config = dict(
    d_mlp=1920,
    norm='layernorm',
    beta1=0.9,
)
Each number is 50 + 10 x the weight over its row's rms, rounded and kept within 0 to 99. Layers, rows and columns count from 0. The size before them is the row's rms in percent of the matrix's.

# layer 4 attention query, 384x384, rms 0.0348, rows 0-12,128-140,256-268, columns 256-319
070:34 33 56 50 52 42 50 45 48 66 44 46 40 25 43 55 53 53 42 54 65 59 57 65 62 39 58 66 45 42 60 59 55 40 56 36 57 53 53 53 66 56 51 59 50 55 62 40 49 52 60 63 77 43 50 61 44 57 48 59 61 45 64 43
072:55 48 60 57 45 52 60 64 63 53 57 33 36 58 49 56 44 41 43 56 46 51 47 41 55 36 49 51 54 34 47 51 49 55 44 49 66 55 33 44 46 50 44 58 48 54 47 26 49 57 45 63 56 51 27 45 64 61 47 53 53 48 56 51
079:55 68 53 45 52 76 46 43 43 51 38 55 46 43 38 58 56 38 55 41 44 74 47 66 47 47 45 69 65 46 60 27 50 38 54 60 53 44 49 46 50 49 39 43 63 53 46 39 45 53 37 42 52 39 56 53 28 56 57 50 44 44 46 41
085:56 65 66 56 42 48 54 51 47 57 62 60 71 55 65 60 46 40 52 37 53 45 41 59 43 50 45 50 49 42 50 61 50 54 57 55 36 41 41 44 54 42 54 36 46 62 46 63 47 45 52 48 39 60 50 57 40 40 40 56 43 41 44 47
079:52 59 54 51 48 47 47 61 58 67 69 59 45 43 48 50 35 55 48 47 49 56 38 42 41 45 44 52 35 43 46 68 42 50 46 54 48 51 37 50 54 30 56 47 48 57 59 57 37 44 67 48 43 60 59 67 45 32 31 59 56 44 52 76
084:55 68 33 49 56 67 60 46 55 45 64 32 61 62 48 46 69 63 51 40 55 37 64 40 49 72 43 52 54 53 52 43 48 66 53 55 51 61 52 51 66 40 44 57 45 41 54 48 52 49 41 63 66 57 54 56 50 59 67 49 60 36 58 47
090:63 57 41 55 62 56 32 52 57 42 40 68 40 42 50 41 52 59 58 51 60 54 38 59 51 55 35 46 43 57 53 45 52 49 48 50 49 66 54 56 56 30 64 37 54 52 51 53 36 59 46 45 34 52 63 52 54 56 43 58 49 52 46 53
088:49 52 47 65 54 60 41 50 52 59 41 36 47 75 35 41 59 39 33 54 41 51 61 53 69 51 39 61 47 44 34 56 43 61 61 33 59 62 58 59 59 44 44 43 50 64 46 52 39 68 30 68 42 64 34 36 53 52 55 48 52 47 44 41
089:44 33 45 42 54 61 63 48 58 55 59 49 62 64 61 49 44 61 38 55 68 41 46 46 49 50 44 53 47 60 29 55 46 40 43 43 56 36 55 61 49 63 48 49 71 56 50 42 55 45 60 47 63 55 48 56 40 48 59 47 49 51 40 54
100:38 43 44 44 77 58 51 42 47 36 30 55 39 54 39 40 71 52 62 58 56 45 48 41 66 62 42 50 59 60 33 30 63 43 48 48 57 50 41 33 63 33 50 56 60 66 58 51 57 47 56 51 41 38 53 51 74 61 54 57 49 59 41 39
088:62 61 67 72 72 57 51 58 57 26 66 60 64 58 46 39 45 67 63 81 42 38 38 41 48 62 42 47 53 53 46 43 59 52 46 68 60 60 60 50 50 47 33 61 57 38 36 50 55 30 45 52 37 53 50 52 41 36 48 42 47 28 47 53
090:50 39 71 31 65 48 44 63 48 58 39 64 31 53 64 74 48 40 40 58 50 53 54 57 55 67 55 64 64 63 73 61 48 43 56 69 38 55 44 39 62 68 38 48 39 42 32 50 45 52 60 46 71 24 49 77 40 53 44 38 49 52 50 44
100:60 63 50 56 37 60 40 48 56 67 53 48 64 41 63 72 49 37 41 44 48 57 40 42 48 47 41 41 50 46 57 54 48 31 51 44 38 48 41 65 46 58 51 48 36 41 40 55 60 54 43 61 60 54 30 51 43 60 34 59 44 47 37 41
099:59 44 51 38 61 54 48 55 45 79 40 44 53 44 53 58 69 59 55 64 29 50 53 53 56 61 52 53 50 45 49 59 41 51 32 49 55 48 57 42 67 61 49 42 55 36 57 49 52 41 56 35 48 35 54 48 34 56 35 45 37 51 56 51
113:44 36 50 38 42 40 39 40 43 57 45 53 46 47 43 58 45 46 41 65 50 64 62 62 45 47 49 60 70 45 51 44 65 37 44 53 38 54 67 39 57 50 31 38 55 33 47 43 38 46 44 60 53 47 49 53 45 34 53 66 58 47 61 47
093:50 58 42 39 59 43 51 33 49 42 66 46 53 32 32 47 56 49 54 39 59 43 74 54 45 62 48 55 49 54 43 36 43 48 58 40 57 43 65 39 44 38 42 37 65 37 39 55 34 53 64 47 56 32 71 52 52 42 64 58 52 55 55 50
092:54 40 45 33 43 44 43 29 53 36 56 27 71 42 40 52 44 50 55 61 59 52 60 59 40 46 65 44 53 54 45 46 47 30 59 44 44 51 40 41 45 36 42 59 57 35 31 42 45 48 54 56 58 67 62 38 64 51 67 53 60 46 62 54
099:61 52 31 62 41 53 43 38 43 38 37 33 60 58 38 52 49 44 39 39 51 44 49 44 48 34 62 45 48 40 51 45 38 43 59 59 55 47 37 54 33 43 55 39 49 45 60 61 53 59 60 39 59 54 55 60 53 44 54 54 48 50 56 35
100:55 27 53 40 50 52 33 61 56 69 54 47 37 43 43 43 66 43 36 38 53 44 67 37 46 69 47 48 54 55 55 43 57 48 53 35 29 55 57 46 53 45 49 47 65 25 54 52 54 43 39 54 48 23 44 54 41 51 52 59 38 54 48 54
085:54 38 60 52 59 46 38 68 38 39 46 46 54 50 40 58 44 59 52 36 50 60 64 50 51 46 44 51 43 20 46 58 43 51 31 42 42 42 51 70 43 45 59 48 45 53 66 68 48 62 60 41 49 40 59 59 43 64 40 46 40 49 60 51
091:43 49 69 28 46 30 51 57 54 70 46 51 43 59 56 44 39 48 50 63 68 56 33 65 50 51 52 67 48 44 41 43 51 35 40 39 41 47 56 49 57 58 50 43 45 36 45 48 41 50 49 61 28 48 56 30 29 35 54 53 63 51 49 49
094:46 43 50 51 52 49 46 38 45 49 45 55 47 36 38 41 56 55 48 54 52 47 56 66 46 50 52 41 55 69 41 54 70 37 35 47 60 41 42 34 47 36 44 49 61 66 45 62 53 36 52 37 54 31 57 47 66 57 61 59 44 56 67 48
091:39 62 41 48 55 67 44 47 64 43 70 48 54 29 67 34 48 36 43 41 49 45 48 52 40 29 68 59 44 62 57 52 55 63 59 41 61 63 55 62 64 60 69 54 46 54 40 26 48 69 54 55 42 66 57 47 52 62 58 52 47 45 52 59
079:35 36 54 62 46 50 58 26 45 47 43 58 68 33 49 42 51 43 61 30 57 58 44 65 29 62 65 47 62 70 58 64 36 31 59 52 41 47 64 50 37 62 54 36 45 36 59 61 50 45 46 42 40 30 51 51 38 40 60 38 54 42 59 46
092:50 34 35 61 58 65 47 56 49 45 53 56 58 56 55 58 46 50 49 44 42 46 58 54 53 51 54 41 48 51 53 57 49 53 39 74 47 62 43 52 62 38 59 49 26 65 56 53 51 71 57 46 71 54 44 55 54 40 39 45 45 38 47 70
088:47 61 59 37 45 34 53 46 51 77 51 48 49 40 50 47 58 36 48 45 43 41 34 53 40 56 23 40 57 47 38 52 68 64 63 68 62 63 61 51 74 60 53 53 43 45 41 42 58 67 62 38 50 58 54 48 61 36 39 43 50 54 44 41
083:68 52 33 69 44 47 39 51 45 50 53 45 43 55 55 53 43 69 39 30 39 50 47 50 52 37 43 70 41 40 47 59 50 51 37 35 54 60 43 65 31 47 54 57 40 35 40 53 47 40 48 50 54 62 33 47 43 62 58 46 72 65 58 51
095:55 42 44 67 51 62 55 29 71 66 51 54 72 59 57 51 43 68 48 47 37 50 59 42 62 45 37 50 51 65 57 51 38 44 43 60 54 38 61 30 37 63 53 52 53 60 66 58 59 58 54 45 64 53 52 51 45 46 60 71 47 50 54 64
098:49 49 41 55 44 43 51 70 45 50 50 56 62 24 50 39 44 41 51 59 32 61 49 69 47 49 50 55 58 58 57 62 52 58 47 45 58 38 40 54 41 86 46 61 35 39 44 65 47 56 66 43 42 43 26 39 48 39 35 53 55 50 53 44
089:53 37 52 47 45 42 41 54 43 51 26 65 63 41 41 67 42 48 58 59 54 38 37 63 52 40 43 54 57 46 57 57 60 50 44 50 53 46 54 59 53 63 57 51 34 42 43 43 52 66 60 52 46 43 42 64 47 60 40 59 58 52 67 38
100:54 47 33 53 53 54 58 50 33 51 42 61 45 47 43 53 46 55 45 32 33 52 70 52 70 56 51 54 57 46 59 60 42 53 39 58 43 49 61 59 55 45 50 54 37 59 57 59 58 57 63 50 47 40 52 27 46 66 53 58 49 55 57 37
093:61 52 37 52 74 55 44 58 58 47 37 41 63 48 49 55 41 53 50 34 48 61 39 73 60 57 50 51 47 52 54 50 52 57 46 42 72 53 49 54 28 63 45 39 46 48 43 28 51 58 65 37 42 43 37 66 60 63 46 59 54 43 59 52
097:39 47 41 39 54 36 56 59 55 39 44 49 58 52 37 59 40 45 48 62 68 68 60 57 31 64 56 56 52 42 65 67 64 55 47 49 69 17 39 45 83 55 53 24 59 41 47 48 47 62 66 64 49 66 35 31 41 49 48 60 51 53 48 40
105:47 53 52 35 56 39 56 66 55 57 61 48 73 64 52 38 48 53 65 60 40 55 40 47 65 40 45 45 48 45 51 60 38 59 48 50 60 54 40 46 37 48 50 43 35 49 52 40 53 58 50 46 46 53 48 50 43 56 52 40 33 50 43 38
101:58 32 37 43 56 46 72 29 54 49 49 53 52 59 56 55 50 44 54 31 19 55 49 45 55 63 52 58 57 40 73 57 53 52 30 50 60 44 50 41 31 56 55 39 49 48 60 58 52 40 43 55 49 53 57 42 40 36 50 63 49 58 52 42
092:34 35 56 39 61 56 45 51 64 54 57 47 64 54 49 48 52 52 57 71 61 50 48 38 59 53 71 35 45 65 41 47 59 37 60 66 35 61 48 37 60 48 67 50 59 62 27 56 46 47 70 59 47 46 42 58 50 62 37 40 45 36 45 59
103:55 53 37 53 40 64 59 52 57 43 60 65 58 51 51 48 62 64 39 47 37 47 64 40 60 41 46 58 58 49 61 49 49 70 40 56 33 38 74 50 43 68 58 51 49 48 57 64 47 48 26 40 59 64 62 55 50 58 36 52 35 47 48 52
090:62 49 54 46 44 62 50 32 60 55 52 37 29 42 50 50 38 36 59 47 51 57 52 49 45 51 53 39 64 46 36 43 55 43 66 54 39 59 59 49 63 26 46 44 64 51 42 40 36 43 52 49 51 50 69 51 46 61 57 52 36 54 36 47
099:44 54 53 56 51 46 66 65 48 56 61 70 53 67 54 54 58 55 42 33 28 52 40 34 64 54 42 48 47 61 56 35 57 45 54 49 64 60 57 63 48 46 60 42 49 77 46 47 58 49 56 39 39 50 60 56 52 45 39 56 41 49 54 52
# layer 4 attention key, 128x384, rms 0.0323, rows 0-11, columns 256-319
081:50 48 60 56 67 45 42 60 43 34 58 45 46 52 36 54 41 58 38 61 56 42 56 59 58 47 52 39 70 51 50 38 37 36 30 32 31 53 55 51 51 32 35 38 59 46 58 61 51 44 42 49 32 47 63 36 50 52 39 33 54 63 43 57
079:67 63 45 57 48 34 46 53 56 42 31 44 41 48 55 36 48 45 51 54 50 41 58 52 73 63 49 65 47 50 47 30 55 49 29 25 37 51 63 47 62 49 49 42 39 49 64 60 61 78 43 67 42 43 60 51 48 46 49 50 53 58 41 46
080:41 63 47 63 42 55 52 46 65 56 35 43 55 55 51 48 39 67 52 58 52 36 57 35 52 46 28 39 40 45 37 78 45 64 48 66 51 52 38 44 29 61 53 69 49 40 39 54 30 53 51 67 50 47 34 52 39 67 61 49 43 37 43 69
074:38 66 52 48 39 53 51 45 64 47 42 44 27 56 39 53 57 34 56 29 66 49 53 49 47 43 37 49 44 53 54 50 52 62 70 53 39 63 43 47 48 75 52 40 52 41 56 54 33 63 39 60 30 59 50 48 43 51 45 55 48 36 47 73
083:45 67 41 59 37 68 54 37 53 54 40 53 58 50 54 33 75 41 53 61 54 61 45 44 59 41 35 60 62 40 41 39 24 54 44 59 44 49 53 36 30 70 40 44 57 58 62 65 47 53 42 52 48 52 55 53 20 70 55 33 45 29 33 46
084:52 28 62 57 45 42 49 48 57 69 42 56 49 46 40 46 56 45 49 52 48 44 50 36 44 46 47 29 64 30 64 59 52 48 52 60 62 56 41 41 59 50 48 57 47 51 51 55 60 36 55 53 47 46 60 48 58 59 48 59 57 45 49 42
082:39 60 66 55 59 51 81 51 25 66 50 36 48 58 52 55 46 51 40 46 39 21 53 35 44 48 45 50 60 65 48 53 53 39 60 66 45 67 49 33 40 59 48 64 53 55 45 40 61 34 52 51 55 60 49 50 57 58 52 37 52 58 42 47
082:46 40 61 55 52 41 35 51 53 47 31 57 43 29 34 60 56 41 58 38 42 39 43 37 40 50 44 63 63 58 51 49 44 53 57 50 59 41 43 52 35 43 55 57 49 36 55 64 43 52 65 34 62 54 62 59 50 45 40 48 58 66 37 53
088:68 53 46 36 30 35 38 66 48 54 58 54 39 41 68 52 60 46 40 49 49 52 51 61 46 37 38 65 42 49 51 56 57 54 36 49 58 67 53 33 56 47 57 62 37 49 44 58 63 40 52 46 24 40 40 49 33 63 60 61 58 50 44 53
085:39 54 58 82 60 64 43 58 38 33 41 38 49 43 42 42 46 65 51 58 51 62 58 44 40 54 54 53 50 51 41 55 49 56 50 49 55 32 48 49 46 39 34 60 58 47 63 33 52 53 34 45 63 53 29 45 57 55 53 44 61 56 46 47
087:38 58 48 50 47 46 65 50 54 65 43 44 38 57 44 27 47 43 44 41 59 52 56 57 46 39 53 40 55 36 53 51 60 47 45 63 45 60 50 27 47 61 71 38 56 57 38 46 34 52 56 61 54 47 50 32 57 58 57 55 53 60 58 43
087:44 48 39 64 39 44 48 55 50 53 53 68 61 68 54 63 53 43 29 35 52 51 45 54 56 47 50 60 44 51 41 51 46 59 47 42 38 55 68 70 44 48 50 55 65 49 39 52 36 61 53 58 41 50 37 42 52 45 56 56 52 52 55 40